Part of a small language model's weights: LayerNorm before each block.
Each number is 128 + 24 x the weight over its row's rms, rounded and kept within 0 to 255. Layers, rows and columns count from 0. Numbers have three digits each. The size before them is the row's rms in percent of the matrix's.

# up: layer 3 MLP up, 384x96, rms 0.229, rows 132-200, columns 0-95
# down: layer 3 MLP down (transposed), 384x96, rms 0.212, rows 132-200, columns 0-95
up132 109:143118142151133108113110148154135136129112129133094134119136176133142125123158127098126121112162116209129103176143117168102148153097101092145156098113144088117134085117128123153107079102148144161097128131120132123096122132186105116122153140177132102087149142137123134146126148171111144153
down132 105:156147117116142138117157100130158092120131141119109089132107117121134124114131134123130123130114146095086168136151112129116195088072115134164140148149143089124127147146107106119138127093120084101097156156118078153157166169153135131104178106125159105096119112120121137163105150115151160114
up133 096:135129132128114083119149147117148116121119106148164127065073138135151131129118108106163160144167081142183122138123081109125140081151147152132114182167092135105140136114136124125138131143114098180126138165138119111146130131146150089141120155113152111118126172133123110121143177092127132112
down133 098:135107093106130138133099167151162144075134186149127127144095138152142123147073145167127133154165078131107135130145156081133101183138148165110120091144172076117114153132162145095113167126124122124129138103144107119117140115138116158112148138144132134100154132106136151147129095142132136141
up134 097:146076140135136138151138134118143157106117198080135125163147066109107110166110114163155136144117111126134141203119161117165109091120120118166142108121138143152125175127137127103119157143132140117119113096164120127130140127120154126154106122133150169110108140144128123129141089118184120124
down134 104:135120121125142127094107120111130134129129118129076127085136128130176094131122131124101132154119139109093161103177106110097114109150133164138131159115129161143091157132138104168153118161061148138173138133124106116117091128113094200126127119133127136148128147146110142129151096138082184122
up135 094:118162132147108143139124174154107109112129138155137141100114138132145112062152101118094122127142145129087123129107117117098101113118134156128135170141143162154137136116105157131121141126125074120126138109106153120184145113159144130081134126135102098102142168109107165135076198116094154145
down135 105:117150129143118145146170089129138127118154142146153102134117141141170158140154139085102168136156098118112147107105121151083146188075139115124085078129137152137106099132107111151118150138156149161125136092097139084079154132121103123143105147139137118141140113111101108111158113108088138104
up136 094:126112147096143153087121140144145134166097144157144137178129125106120127095109148112161161140102110150109122092127110145124179118105105116146157157130125183085114160170137149155160146114167098137174106094122105113138113126154152131103121111125127122177135113125109162117114133146129161074
down136 093:167153121117134183147108120134112116102125164088130159104124119158105123133151104138148113140183174125136115105128157109146087158113129122109124088160202107149134145093142158123124136128107141132113133153140140100152125160125123199152124126139141123125127133143159154107174137091151121161
up137 101:141121159116097104123168115153171120086117159098126150126144153198086106132104125142154130153099127173133123127149100113190188121101143129166123140135145126143109138132131094122155166118114170096102122153112102155131127134164141131145135164125129128121113140155173146158110110121125143146
down137 108:083142134118141152112118147085085129097148120096140115130105136109162127124185172111118152065117132130170151143107164127117113100170113155122161134161124121140167123148145129072119113115141156161145130129145119114151125114163115098153109135153148152126154108100137155097102143154129173107
up138 103:126096128147107088144071142161111114162154121147146144125119121090174130151113141147146109129138102097110118149098093114108150189149156099134153088098123132149116117152137114120100103161133133104125098160148150131119161089145125167114134170148162112147110098144111086080129094132116122120
down138 100:126120112135144116113165119094157167153124143135092091110148121138104078098142149118128125122135144152173105084120151144124153120146117157120089148178164134144126163061111134139150148098131117117103166120121144103119115147090120089169121110121099124085153164088148156140131130127095136128
up139 102:109109127106210129107115128155119134070116167161142093135124116149121115141192130123133177102130123107094126166092133119148131135167128087105107175135087135110130117152117128154117110109171159113119147098119153152146114111118149125094107109112143108131119129126171159139145131110103112126
down139 096:112106123133107078097139116135122103165167126106129145156098141121130126133116107138066088132110121101161074114132128174120151147110180161146150082171134127148146123151112143128131107123112118092118175101095153098115108117126117134130167134133128119129162151158118107103156167136176120131
up140 096:161110107182133146132100137124155180151108138125135121107101118136150127099132134124091146092164134130110120149133084127113142138125152125074146096117109127099167150157094142152104115098120131143127120124139108132119148146088192185119155102134116126110161123148094112076144104108144166101
down140 103:123139202148112157132151096112120110127113123131133134127137101091097139112139064157131142109156197157118145098139161118153094127104153120162139140129126168159110115117129127177153094125129120181108150156106148147126125141148121134127122139120125126150111157124122091105156126141126071161
up141 089:149148108133123159146156114114144151161178152103171141121177080109143093106116107125139130157138123141114141165137083128096136149176128188126102147145116092142122118136152085151142163116118101112157132134130139076139132105128146130172110150158117101140149159116149150110101129092120125104
down141 105:123116114128130141144103093124172149144095180129139132141122133140101133061091131125126116146128151128138103077126115127145079119131131136100150128135107144120110135122107099101134080111116164162085111110113151166083143176122153142109139151102083125120093167159128121150133136147179117104
up142 088:134120108130111099143080139075126157157162108147096097131119106122146160137159114083106147167128144128169113136172131155097149119156124140161168122092127127160181122111094091134133123131118087115109108142110114140139124166151123134141185158164081141138102124166148133123133121146134136124
down142 091:136126188099155146147090137130146129167141086133127108132104132094148170112139105111140121146132123117124146118179130115065170109131120114115141148082088129152121127088140127152129127155130147105103076115130104166133125160094109149127129185115105153163138134142126138137136110118106128070
up143 093:143144120128143112138112166112127113195150105122099149131092115127141114159132142105128101153113133138170147107060166137110177113134153092126110151191125072156101143145151129104130116113095142151131109123140112116162149129108085164116132132122144160124086092113122150131116152115147136140
down143 097:084129114142136127153124126160115147094144103139131117095137086134103116108157150129097118088104134102114117180138124133079156101175135083114132081114134145110142127121133162111146134123124118127169168169131163148130106130137169085162136086162118141113126110164153158153108147094115127157
up144 100:156116112118115095109123103108122134129108117112093131117127104137134066135121110108100128138168111084109151130162146144104092137153158124120153091105105134144109076168159116136102152098095087113109145148122175121108102127102119102150163137154091098126088117136128121138155087145155179114
down144 098:082145127134091164099098173128141134126131120119110164127085155139158105162129140119144163117094131172167068104087170103116135139154081145120127157128165098157131141156149133119129088119116152139109123137116092125141086108107130148125104134131154170152148148131138135099137114133085119125
up145 095:125154093176103113146117153135130173120126166165138126119111119138096139079193111132100123135170129134127133157136092138122182153173127125128147131136125131148147129148112102143135161127111124145148100101148080170112155151135142113108079110112182134111117167132108090109119107148138106134
down145 091:107184135164121119139159129139127167153097123121156168125114115165115109074140116128088168170129123088168108119137149131136114131149174129137106121091164129121080130113125114142104138145138109098115135132105126131138141155126148094152126134089164121104130101178147095122157089171151106129
up146 083:123106100118124130137147095110125164176110155151099106087117101130177156163119103130148112178146139085134109120159158148164111145143128118097119111113110098129139163155113082151154127131084129142109111121127117095160123096157155096136176146120174147072134131091135143137143137126127133144
down146 090:141129111137165128100122160140141114127116096126103126172126135122116109096153173052148165103118125132139146093128128108127129150115128108114184125128131175104107122159125110097106090158124135129096136124174082148115167145143060140119145153146133090150130110147150153129100143138121157124
up147 101:172118102095113117180117121105107105137090187150124152155111122099149133157117109104161131117191121162158117113137130111092167130106159135126141136078105121117085136130135133107136098137171140145095161139128089147134120144143091089093137125157139134116127127128148107112109123142161131173
down147 087:103158149103153108148110136102143111132107122124151099136095119151129104091129145124140145145143113124093094135101150156100169121135149095157185114168139089133127150153167099107100160148144090146123116133110185127127119141118159083165134106112131149148140142108126121196149155126091121142
up148 106:147119097159087143113149095139081135113139144132131122094138103147115133103098087129127125184129112123096147177123070169152128146164130127100098173124122130135130110156091102107128117158120135158114125085115125182105122128140156152130094139139095127100090101115094161143125153138114146133
down148 105:166126143132108101105135120093120130190131103150131102121127168126103110152129146127093136128136131134122112091169104090116117119082090116133121116094118141140127110176119085181095144108132104133110153128118127131122104150121156144202111121150112127189179120141085143127130142129126139141
up149 096:156137113137158105117138140132129157118094102126174136151122096162137132116116131107122170103154098111153117124136163136175159137112132111153199120082125158085149094127124143149105110138121172102085095117082110112144100167132121135131124141129140088119107164120126152097108155116134167143
down149 095:183138131146114131128121114107112125142103118155121111162128122152116123110066131159110112112099064085106093111108098114140097112123141161110105132110117089125141162121113092116129137092133128174165117122109141177143159121105088158147167135116158135107116102115131107155110119145117096079
up150 100:180159150104130141096137147116127098180189108131105079136098116096083132122148150117115102139102143134100096136123116124098133089134132127118162117136120125118146142139147151152178162086105179121153123143110102095094119122102138168130145130131138093145094094115136124152164121141101136140
down150 106:136127129122151186115107128142133161123121129163132148146131168118130168139123184105167142145056145110172127128137158137120110143148109113113130111112145113106126158128154096176167117114124129117105123145082159111143153130113109136154154073185145126148137121131123082122140128113108116171
up151 091:119157141142149147131120132123093095107135099166090168107107107077121101142144124127117098115156160141123100174154144109149149123083146130145139109108092139160104163124153126150163106113093129143109098211097148116130149143127119147130137120108148119117153104144131108168139119074134103127
down151 089:088082128101141152093182112138134138148126136085148119138156143127119154105155150128115120094118128090152094122108114154101158129146135125123131144133157148133143114121139085107152143139111127136187136043155127121099177083115149119121070168121119130135113138111123108121121120157143130124
up152 104:120143114109165117154162130135150136140122133103138150119144097124118129122096081185155107156113133127135152150140133148105098103074140127119145103117158143134123144109127146132110133101162124155127124115124165128140113141147107080118146159149078087159111091185165153163163127136094104177
down152 101:133115137125120153112152135123108118114177116127179126123092141126117139144131144129133093098142107149134108133113115139117146126165134153150134127125123103115166117131141116117143118146132168126153124158098113080169144098123123171171178149146137160111145173059173147136115111089193116159
up153 092:105156141177119100140158145081106102115172115140091110116169107156136121131098127129127113159096144137116115112117151110133144118119146123126125152101069119106114151144133109135167151127128159160139107130158146108069133121188152137120134142070112135122115092117160081139128155117088140103
down153 089:163100155163125126114129092135132113099107115127123144124099144127124153145085143158111142105080129094120135154099113099093134141129079095107105143122165109099137106130124123102115100128127124111085116086110118122139072130111115129077110123133129068159126189131128128089132094155109103101
up154 100:143097134168100102104151147079144120121107119133095121141111131158169151131132111089100097129136145122136129123155116137123104153163103096139162123154134120133147149144170113151137111112058096126147131124115141107124092139191191134123135145187120155139088132123104133140124178135136126127
down154 083:098112105118149180097148083139118158147132153161170067129133131104100099099163159129139165083117119142147107110136160130148126133122134168148123124131131142123098120083139129074124109154117171122141122091152128147117165084117113168145125157132136129125141083116159134098128132090123126115
up155 099:081132139116186084097173108154137111110128150100168160134149089076075102109154152131109136142132126110083132128163103141134125133091144121152127123133115152157117135140119120129155146159118127142134094113157142138157142156158098095129134101092148101123147117130143126115156155131172122177
down155 109:138140138149175136121171117121150122155123159116104100119157107147139076113135140090086110176139134109108114085137112129137126112116126081125137063117157156099139104158145117083128121146105140116093127139147123105106119141152157181141154139144118142121120161132119145122202113128103131099
up156 125:117072122155108102104132145121116113127089079112155113080131099165089160109125127123113095176140123134134161171128129137143128093125130111084127130085114124126115093147148111098117147109129156142142083116170141113128131123121151091147126093142088116118141091103133151139147114176109171153
down156 127:094111162160078138122172134117148160135118152141153114155109129173069145106114149155074152114108129130105154125155129160164100138121142097147086140123107126160144120168133120089128131110112109107135124092088131143103133084146163131170141102117130154114146128147141136110114134160149131084
up157 099:095139119126102136079142117167148150126113174199137110097154135110112116131111154144119179110140147104126142138115137144108133139107106125135116134174119160140135144151090116127141119126094173130136122129122107130175189134122151109140153116094075139107148132126136138082115178157134132085
down157 097:093108101125157096103141123097130102158125132145179111141157148099130097111166124137169152135139132096090142096127137142104171135153128123091186106127166146137119176077140112099131163145123140113171113113140104113154165153114119174125114135114096158134126133107129156108092124142137131156
up158 093:122121112146089098084132140145129134057100131093123115156132115135113123153151128183138128125105086108104126125134121135111122136146090092137125155085202128100143154150121114111121128119103128134103115108144167174165092091154123119131135117107137150161109113174157125092143144146117131107
down158 099:104124099111148162132142112089119157169169121116114109096115163135163137111141136110150157132119106129148116147118091134135122138111142112094135102160088127121080106110108119086120149172112124115125150129105144079092137153076105104115075176137141100112121113126122105135169109097176133138
up159 102:168134140086154134118099133149165105117135143156101122122160102150113089131140110132137093172148098148106088152144132076137156104126096106089159155158107108110168135119139156160114108089123161184121133110128133106112138145129148128147131199139131123099131137160145150135131120094116129158
down159 097:136159134149124152101150126099164153147139132163086102106106096105120129134148159134133088119149123090142134132122135110112078156161127156117133071114140158165057135162109132113122143113126091125134128149133127116169148162122157166078131145167101138139107114116155167122138148088135126125
up160 106:118135124122158130122095133141104086149129153104123147122132123166122134148093141158112094115149183131150094179094076105098143176120159136112117136111152132145148185140111144100149168125141157084138111116156113138100135165126125161146109145143134118174106111094124175152120129135136151144
down160 106:172094129133137099121152130158137136121161145135149137128105134137137125145128148135083106143132098105109053143178093166134139134144151111164136117138141129122170097151122101107103135145111103113094143105104053117124133114118120101148101134134154102097102156131135087091120123149180137145
up161 098:114137075131141124140108176085153112129160122139157100060128109128124120162175118125151115120086119097176155135128095145154141131123147137134138188121138113175103145101147112110122171109118151148135117121093164150134144097126130140124122105080156113115104115154122168141147118133154112124
down161 100:139184133112141163128122112168104157105115069060143110126137107134128148089150115162130125110158106090163111081110126111161144135131116158138107131129163164148157112124096153121094128162146130143104165115135109140146095109139157121120117128109141113166142141134146108102105162108119177113
up162 060:111167097122125127119085081107091089150095139104068119116075125112144121072126128103121173124120128132138141128097126113138110117107146134113102132113132092130068136104135082144139131129149116100125088135122156117097119105138112144127110167132118133093101087137102118142125107148098075130
down162 061:101108117084172104130163114123131135111100095153080128097122129100103155112130160100104122124079120129095108130111110142108146156156105116098131133112140099156178110115128146141114134117123096103146152084118118125081124103124139097101074125164097101158140129120131089137110118083163118157
up163 097:148117080183122112082159162179155146099123120162136105128126098164134169122146094091157119137117153107155105098121145192127143114083125143125162127136132121114118118142143149147133168098122126130124099119154114153125126137137127115132122123120098126100108132110123089060168153153128141110
down163 094:168121152136130162082119124121126146125106110105119130128112154118142162136110143109143101123100144090125119127137124096138121116129139134177125123102112164135124098104131094174145167113136094105101115102087129123128127116088139083179188122148104147059144168157088160153147126114134134139
up164 095:119121100138100179147117191123142139097149099187170129103141142155113137146152106123154154160132157145123089130123100152144161135116118152147127110142097114107106109157131165112125159130120158135098130129129140142123105135112141113117058129106078113133118089128166105123093145094096136101
down164 091:133148113112112112125139176131069123108157082101129128131151138138123079115098110121119113140153124110113114134164151140153141157136178113096142121126143116105131168123133120205116196143113126072112110119155122137117123105131120101083137095151116121136109133075112120145105136104143123102
up165 105:160113156150137094167087121092116118094156136158159077157103136156127083136129145098149154131103130163096170141121149132117130113091096108141139143088119115113163156169118127118164111123130131065115147158124136112118119154110139154109132132123128168113122145146120142185123092091128125137
down165 110:132132137132131125125166123092150161156118139120161083124074129107113125111139107132059139117123105079153139086173103138111113136140088107127141144126152098129156106113112138140086131144123126129114111138119089167105160077126156119151099097136166128111091127110160126115140129079135165153
up166 104:142116115086121127152110128126139140140128123104112114133107100116197113064109122129127126115109144161158155123154148164098135075119124114133084195165121097119145134158133162120145140090173153132159123105110120174112116126123101086116135124157147139132120168142114130103102119123158140097
down166 104:141123089081163154081123101093054140092107154131087098126157109137121136121174109126133127170131107126135144106121128134131111131125141094133116151123121154158118122128119143099120136141134136121118122070152149116147164129133145196129146115091133084152170109114115120101132136122087136099
up167 102:115093113159112140131133071145111143132108113096155117132167090120112178112109151143126142187122144143148209139119105128173130123121146117077104131155128121119152095108131160169135122126179099124138125095089121114143141095134162117103112118138131156140104115163120112110146150127125141143
down167 095:103091155176141154097150106164131125135120147110132107161135127135114152117114171086138149143103106135119175109095098163089141126145131135132182166095120139138109136098099097122098102116118095112130125154133118150154193119123097140163150113107109105153119073125120095116145120130114154146
up168 091:084108141134108068120105147135116100129139124120122085092152135186143140142133173120129080133127085127134146124102142117129136099107128100130155130189147131157145116143156156137128164106139101090135109104143077149141124159095171153098139125148121129139112122163087136126088118165135126148
down168 095:137140150132163131171122120096135120111129147169169129124135131145109128156121149151099149098121161105123133107114148143106152138138139139094118138140135176118128127168177102080143105118144159153101126136100172175117096093168115115171136083084143138111147159109163129124182143117140119150
up169 112:177127135123125100145115095111133080144112111119091118175117165135130115124145143163075128112149183096123177125151132090115153111150116125148152173102151107118152134116093111095173158130091136130071100139144129113142105134083135138117101124132117123114127103115104133179124131144117128107
down169 111:144153159144101158121133120140140116123155090102127180108150085155135132113127131181127125084107181133096140168124149097111143122113138114120142137150146139151130148092130094118114093121100140103142120150116140148088071097122133095125134145185113153133136155143088110108114091147134152085
up170 100:128105156120139155084126145145091159151114103115154114126126154126151120102102143109121078119144113113110197130171151141154129115129178159095118114153106151119110104135127134101150157132144132109142127109113135097188114146170161119153116082158154141160111096116152110091154143111153147122
down170 108:133132102109083128146123159155126097192144136141093128102066128162137128156150114148134084186149135133136140144139165124134129171113141138100137134087120116163115133154122107151079084126146125090130116133084138133145157119120187132138146108109114110155128126127129133152171128141122134167
up171 091:152124148096126127088126115162156114144126163096141165133158149108129129102123168142136121152131132097151132117139099119157125130158133106159157119123133087179097117112161164164128114116128094087100151133163171114089113093119152109124114118123126167130126132181054101111108124103134137134
down171 084:087109128135144134129126142137137118126117149137142067156108114178136116131138109105172170073093144157139116123117111101145105101157127126140100130129166137122139106097093123122089131110098121144136105149079135166130131121105176127153117113063164142107124156090136168128131091139136117097
up172 100:141102138091134167106130132154109145118180104146172149091135107131107148056149113139103170132145148112126171108162121134096105123143092131131145150149096143127150103138121141102120121172153099107129101131102129114142152122122117133116153125156118167132083114137154110076069145101114139122
down172 107:141090126121152086108143111135142147124132133127138093100084082143149092131114139120159181099103102114104130137120180142116089131140107106112168150122159126146118158111113149103085124145073131108141161151150139153133122104127117158157112130131095123173132122094101091152097084140101130131
up173 084:113119081120097106134153107085109156118124159124126110180085109082121145112112139140088147079147130110102177121103117168111119132129134141138178120154112120147150128101116151134144154142097137137121110171132154098130153128132077124114121162101114151127130116171145122178121085143162148125
down173 089:145147122126166146131149119134162131124144100176116193134116124103143109148145082115110141128142090109167115146160152121152106187093096119120121141172126122138171113143141114148120091141101153104146125127127106148136085124151162107146150098156125120151103093111101102110123101178137089126
up174 105:168143113095134112117109159122127130136150154148062090121161115151093129083139191117140135109138107106122137117135153124145101091123178089110091145127096148130155120130166147119108155136175150146128102143134136084095100139132100159131165096124155139112110138157123131113133125083111136129
down174 098:135147134116117148147145101122155131086125100101103105125121113150141113156101107142140067178158178096159117138156129170122099149126146173102140143133152105104100137120107106139130132118139105135164166115130141113145130133087180112110139131135073127130119100112150105140164149120106063116
up175 085:119148121141089110100147102119126123133124167102150095113110173090145153126139123137128144141125120136112114150142145142101110056151138118186139087124106118115169072142105190163170152123119088106133149130156103147118144122139089142129154149095132152132094156132122131147133150114148114108
down175 088:134146164139145176155099106134137107177099127126133152146104137115078104127134070151098096141146139101113144075164135152116109134098116125154135109139116141157137097173131144111157125113130114132102113125158140102098086172147141158138128109100103131165165135113099090136138110108085108131
up176 090:116113097153120102089129104165146111127113177145113186121156138173121147142135130140150143103113167140110130109150142141133123085104097133112115166128127134125128178111091167116172135178080170119146090149134148094140144112117157146102113116135089133135128095114170132112115115113136128091
down176 100:122148120107158136160108122143094135135136096109122103126086142117153122087109147136130153134124099145101100162133103138172155080097147146116145083148136129167087130166141118132117114083138155173164104110121124131093125161142117127076157175085116106131112145155102120174152136139123128124
up177 104:145134128129112138158121145137109078130130142122134152123121137125175147186165121106118082097097105114118111142111145126113085125127146103140145131148154078140130132157140141153101134122142086167127117124124142128158154146144106115153112157143162098096122098121102149138067165166082109074
down177 107:100107134136110181125116091132202123118118065094108119131114132129169140154145116130156151129135114175126117136138090130158167138176155114100150152151098145132117121111110123140123111115140111114154171122083138113111110111120117151134119148093148137169106156162073154147154116113120129118
up178 105:192137124142153104095104116186111163128087142129129125118124147079097113111142125146122142140207113125101112152106123152160123129140134088122135112143126168103091098106117124154123125140150128110126119084130136166083168123150145098139139160137147131159101136089115144118116108148131159121
down178 103:089151135099113141136134166139134175093133112141110126182072128121124142089135134129107109095148114116135094144132149139153098131130132145109069087106122098146147160146147130116151134107121144154121131104077162133129151116090117154140132128152107173115133141183120090140143175140164131159
up179 104:163120111129171123128074181133162159125141151148110121096154186111131100108161120118124155131121149130160140077153162117083133134128118154060089086122120131107157132153090126134138104142141143125123112103142114149131093148129155126102145141134128133131115101144189112125133145090125134132
down179 109:146121143161110052129165121158122137139138141107136111121122121121104131120138173170132150139148142140148147125128162151143148108115080116140089118151137167066090117088155135144130107116138149088124175137134124100100117139098173134106114079122122165121153124165095144098137138132131121099
up180 102:145123143129109133152156136110146132169116116157131127157100187147095116129081113169144161111137154106149150109169151145119158147102122182129090135130104119107096152107080121134135108162174188103118117118127101127138109161135131175149137143117087118138109157145125122114130133097122148165
down180 094:147142137157112088135143147141126085103127158146166135154177132104098146143116113145169102123135094125131109113128115107112127093149110119117107131130141113140150130155095144092169134130124110131095128139114067130177175132130163094112155153136146143144087132124128139194112172092157111103
up181 105:158100126108112176088113176141158185109177165122091116073093159113155160115151142122146139128153134142111148141132142116132134120137115097131144156126113143098087120132144123076126154096141092105107171182133132153130091118118101100119116128113139152162131118112135120116138139122145156103
down181 115:150147178123136113131108133172123158164125157140133149105134186146103091133134127149100100164142119161095080101116113091101156127086136121163115107107094106102143143134096143134115110136146144135117096131097151108124125129113138148070149172131145127105093172102170125139140110141139159137
up182 108:125084099147149124142156143153136106117101138084181153121107145128095100128135154175128161115126102109124194118116128156143147114144114120149110145149101127112122176140155120127107136127122161174127100102121092107160154160151140119096124106114117149167133107139149156116093099097166159156
down182 097:163176144146157116132102154136151127106113081107134150127130115146132087082123126109163132160162162108131105094125108113117118112125143098168115085151152105108157117109133150093130125091094123121109107190151133124130132150087111131166139144105102083122129136183149141169109125113125149129
up183 094:112106129186143154150081119100150132091130177139117124145129168146147120154153135168105118154146116091120142135122129149190151101114099152136108139089128121142169108122105112138129126142141156096122108097108132128115118115119113105110124128179163127129091161158145110177142158150121072112
down183 100:155117148094135109130098134137157156159168135165134127083161137152136109100081157112121139122119127106157115109135100108106149091101154137098132113104110136105113132142114094115108081134125118096112104090100086111102154085105156103137108127175142144117092147084106084152154135122133107153
up184 101:139097114122121170149117159082168130153115165142111108099106156167136145094146179125166121113133131157147144122129088109163108083192131068143108127130136148145101144157164121128139137145117100099145098154091152106108129156107141155097145145106139111117118103134105116116159143110130126122
down184 091:100138135120125118099097127137148136122101151130109141127099155151122164102135114126118096123078121116109114160130136132153121090102166119148112151155134102103131121115083171171094100144124134131173104094101070136152136121109146129139131147133186142112119157068117088125141124120102127187
up185 091:115124144138122126102105118101123172104157147089123127126132158098102146108150136121119167147134168152135109120119076109174141132129151094095145143129191162085165130134162129152129087105131114164125144096144125121124112155121153097123172154136116124074136166153128106136123158139119170104
down185 092:117149177139133139093095107129122118089140132137112102102201150111123125125135114122151118149132172159120143121168122105190118109127148134091109131099136179165151135108120135133115134112098140104153106177168152136170119145108128126137118146115131147097095110086124134092120160109098095111
up186 096:113129146123146119131111122115153141134154163179119152137130195162104169118118111097175200132143095100155143125167126143084082158129100107122132129135138116107157153163089144110135142116149119121138128131112090122125140160121126143101124162153078117118140126150113148142118150165099125153
down186 096:070142185164130134104123121133169141119140118137150167108132122098134182100129082112165148149132152097127119138114124124125088135106107186129129139102134117136098126175118099126113131128163143095098121144128130068149121151148114143107141119126149148081109136171116126147125148102105145169
up187 086:144102092104100117143168130102084136145116128097113114150170089094111114106121129136118140113147131124094149103113092137079131110085116095161094137125130116090134145142096123109115095157138169139076120123109114089099136117092096166115156107118105118123130111118117146190116159103136104121
down187 094:146132124109169154117087147132152097130127118131115148117135142120136128153125101119155093173110144110152087129055113092138104118125121114166111093114097116196111135133164160104109178145078131154145087141153142156122125112116090128149087119149153138112139121125127119147164116144158127140
up188 109:161181134114117127113130108149123132123142126160116099189143147146115098131139130150124080150150162087126165116169100108106129116134155179082161104131101088140110141136126123136137105112113116122095110117141135117136133126094128106159127139156092118086124095085118149064142132129109125171
down188 113:138084111107118073139181126152113149121088185130150120119154116142105164126136125162168135104131140131140141119135093163117145162125106137085112123071133165162112138133132142083119126121144102118131097110147149119106145120145104137103155130083136091123117124148091084118173122126132093155
up189 105:126092130142141154139101113158125116097106144147136104138128146154129120107142115112117128164136150100142102153135159130118126129146098110121168140106156111125090138125140101104155145109100106157095098140090176138096049129132137149103119154110118169128103162128073118095124106167189124114
down189 110:098136087081135127109104134144108122163134120138157112103134123107091132098147125149094146131114114100122174169147116156150093103119107171170112123154088143131124106100161112124139130138113157094137092101171138128098123137171092105098144166140123113145153109117140143112086102116081161148
up190 108:134145123131111117105145150129201134140169130090096127167134107135107139109168110138165129146109075142081151169153116172141149112108119131084106130127124096082118130132131119136121082109126151153134111131158132108111097133144129136124112089144142118166142128145183137132170091163126105130
down190 100:145094134128139130134169113122073115116099170136155140092132124129120125182141122123111132080109152134113089118176118161064155137137132114131143142132117117143117142143165104098137142189122134083104132128122160166129122125115164155122110131130113134137168187115108091104093121142136107121
up191 092:119136141117130079143147140094120102131111155120105090149147071120118121175117086110119122173124131134141090141097145112083141149119155155100126113173126101133123133129091170120104149115084147094116157099122085100142124140160138168122101130151143113083144146095116157110102108158125115142
down191 085:113138158120147185118076140150143132126137121136155154166107127147128158126102146142167154157130117079120122150092130118098142098168140128131146180074130152117142120119120139154104095139109106146127093121089114102128151139124167101141186128131082106145128119126151087145138101106131137089
up192 095:121149144139121048103114166148155091127114137135138120159119144146088125151104092125110104113156136141164128172118092129126142117116109160131144176096125118071103090100120151146065136085152117144121116150106122168143150123160125115147141140150119156135148109096115142125129143119103149100
down192 094:110130103121135171128133140147157159108116156137127127141128145122148141125082153166158159135120158160144133089136179160100102125138149144099148085095114158153135095103115161117179094132144072102134117124127142178100121089136126089114119113143122142100123111140122086111116161134119154170
up193 099:114128105153148143196116176126137126162141121158104077142123087142127121136178137143142124142144127153147102110133085139152077135136154138149112152101127140102139135163110088161172118144107134108142098122102136117156125118089123134164175128110105081132115129128104154139099157136089138104
down193 106:106113107122137170147131165125153130134119103187153131151090133118122138125179088155076107137131136115136158118100129150126129138097122109164089079135119108095160105095129117138120155125125144109119127094167105154132133161109141083117154185085148170166137129114116114158117125105121133142
up194 094:175128088134147148114126117133119138131100150148053138152101138173177168125110196129139132127129117154104128157152147127139146110122143141097100122183110117149158107158132137115115169131151146127102115144154139097150123114116169155160093107131154156105134116126163120108130098137159113119
down194 095:169126137127157117125121110102094093088129104170109116129159120121116158140163169123103103140149115115151140126170166125152189123123142144135158140107129130150097083132118149143158120148162123146115135168156122122107162143087143182179098104134107092147149133151133080127118110152115134119
up195 097:120131141118156144128113136167134138162159164099147146111128153095095141171130130174152169124169135125090149125137137094104125103108151126106166164148148162149101154118115088128127112149104150106104102134125125128115100160156132090096158155138131159123178165132150105131127098146170122175
down195 097:115122118132122192114150069151125152108123092105115099147123117098144144134086107106131132143118123134091138135099131111109149131129120126151081176148086117128155114132123135170096120124120111130122125127136101091152139155086137147185170130118147126115140088090128135095116113128062139089
up196 104:164103124126139124104123096105115167102171131123083134163126116097164170163141159105118139125112152111078144115093160140137159171127164139129143178151098096113140114146134162103182166102108106135148151144154154098125101116119117142125154167142094136113139122088121133127136112145132145147
down196 097:090156113152120156087098115156099144150152105115116144094156115110105134117069127085099140065119127114171147110123084113151146111137136136141103121142128150075097156114123103139153134133144162149127145164138158144136105154104131084107119115081161111148123142127096107143136129132158126161
up197 092:135150131135103153161126174073156114091160133188130129121122137126119167175131138144085154133135112151141145144141097128101119094101106129141165104103144145137111171107127190117120107157162150137133129123117139108143160100160131141130115137112158173132132140147142126115112121139058137099
down197 099:120170119125181107124140139168081176143114134153153116130118132117121129104096125107086152154133117115125178131151118147085117102128168142095121191130118112147124105112118166142120116103146108161113150127167137124152104102126146086127141129128105089150098163104132177119118144158134170120
up198 110:136133161154118125105160108159159129096117141131147078143115129108089118094139154142108130131150101123120085157120073174124116133126127131126128123106104136136142115141140151161118138083124154127103187126132167101097117138147111117134087147114116110122105175121086125120100136104182181166
down198 113:146149094144134066153145133146153096169143105149166151136111155149128116193106132107127120097120130170165116124109101125122164098116193107093084127103106132114144129125131143157132122115118094160142130121120113107120150165153099102138118111118102133075138102150133100122117096136109158133
up199 090:144151142126121136156164138156150133098172142149128098115143130155125111119159107097123118111157122133107137086199163141099141102109154119082134129146152124097082135112097183127131101099106089128142115162139151129136156090146084150102106171120163129110135092116136138139089123141133128146
down199 091:109140126046090149165100128130092111146150142163148184131130112122132138126115100139099128113119145127127121116144116110099109173102122140113155134113122129142126110134134106150140094136162111144151070115126171113194116105156119085109108151140121102109123101133086163113162115136129092133
up200 087:122147139161106127138141134092160120143093121120127141157135089105137136121135168144123106166117130170161119128119163127127115115137147169158092119147132095144136106140173139192166124134164157149135140093123163163165079164184103136129154149157148142149086140122116122132112111123151104144
down200 092:138115095118119130148112163102124126115134170113106132121065145119116135126136112102113132129140115123128207142124086141147120119131158133094077142127133136155132129179106078155152115145150150139126098155112179102155110109096127107135179150123111091134160090115140091156117132119133163121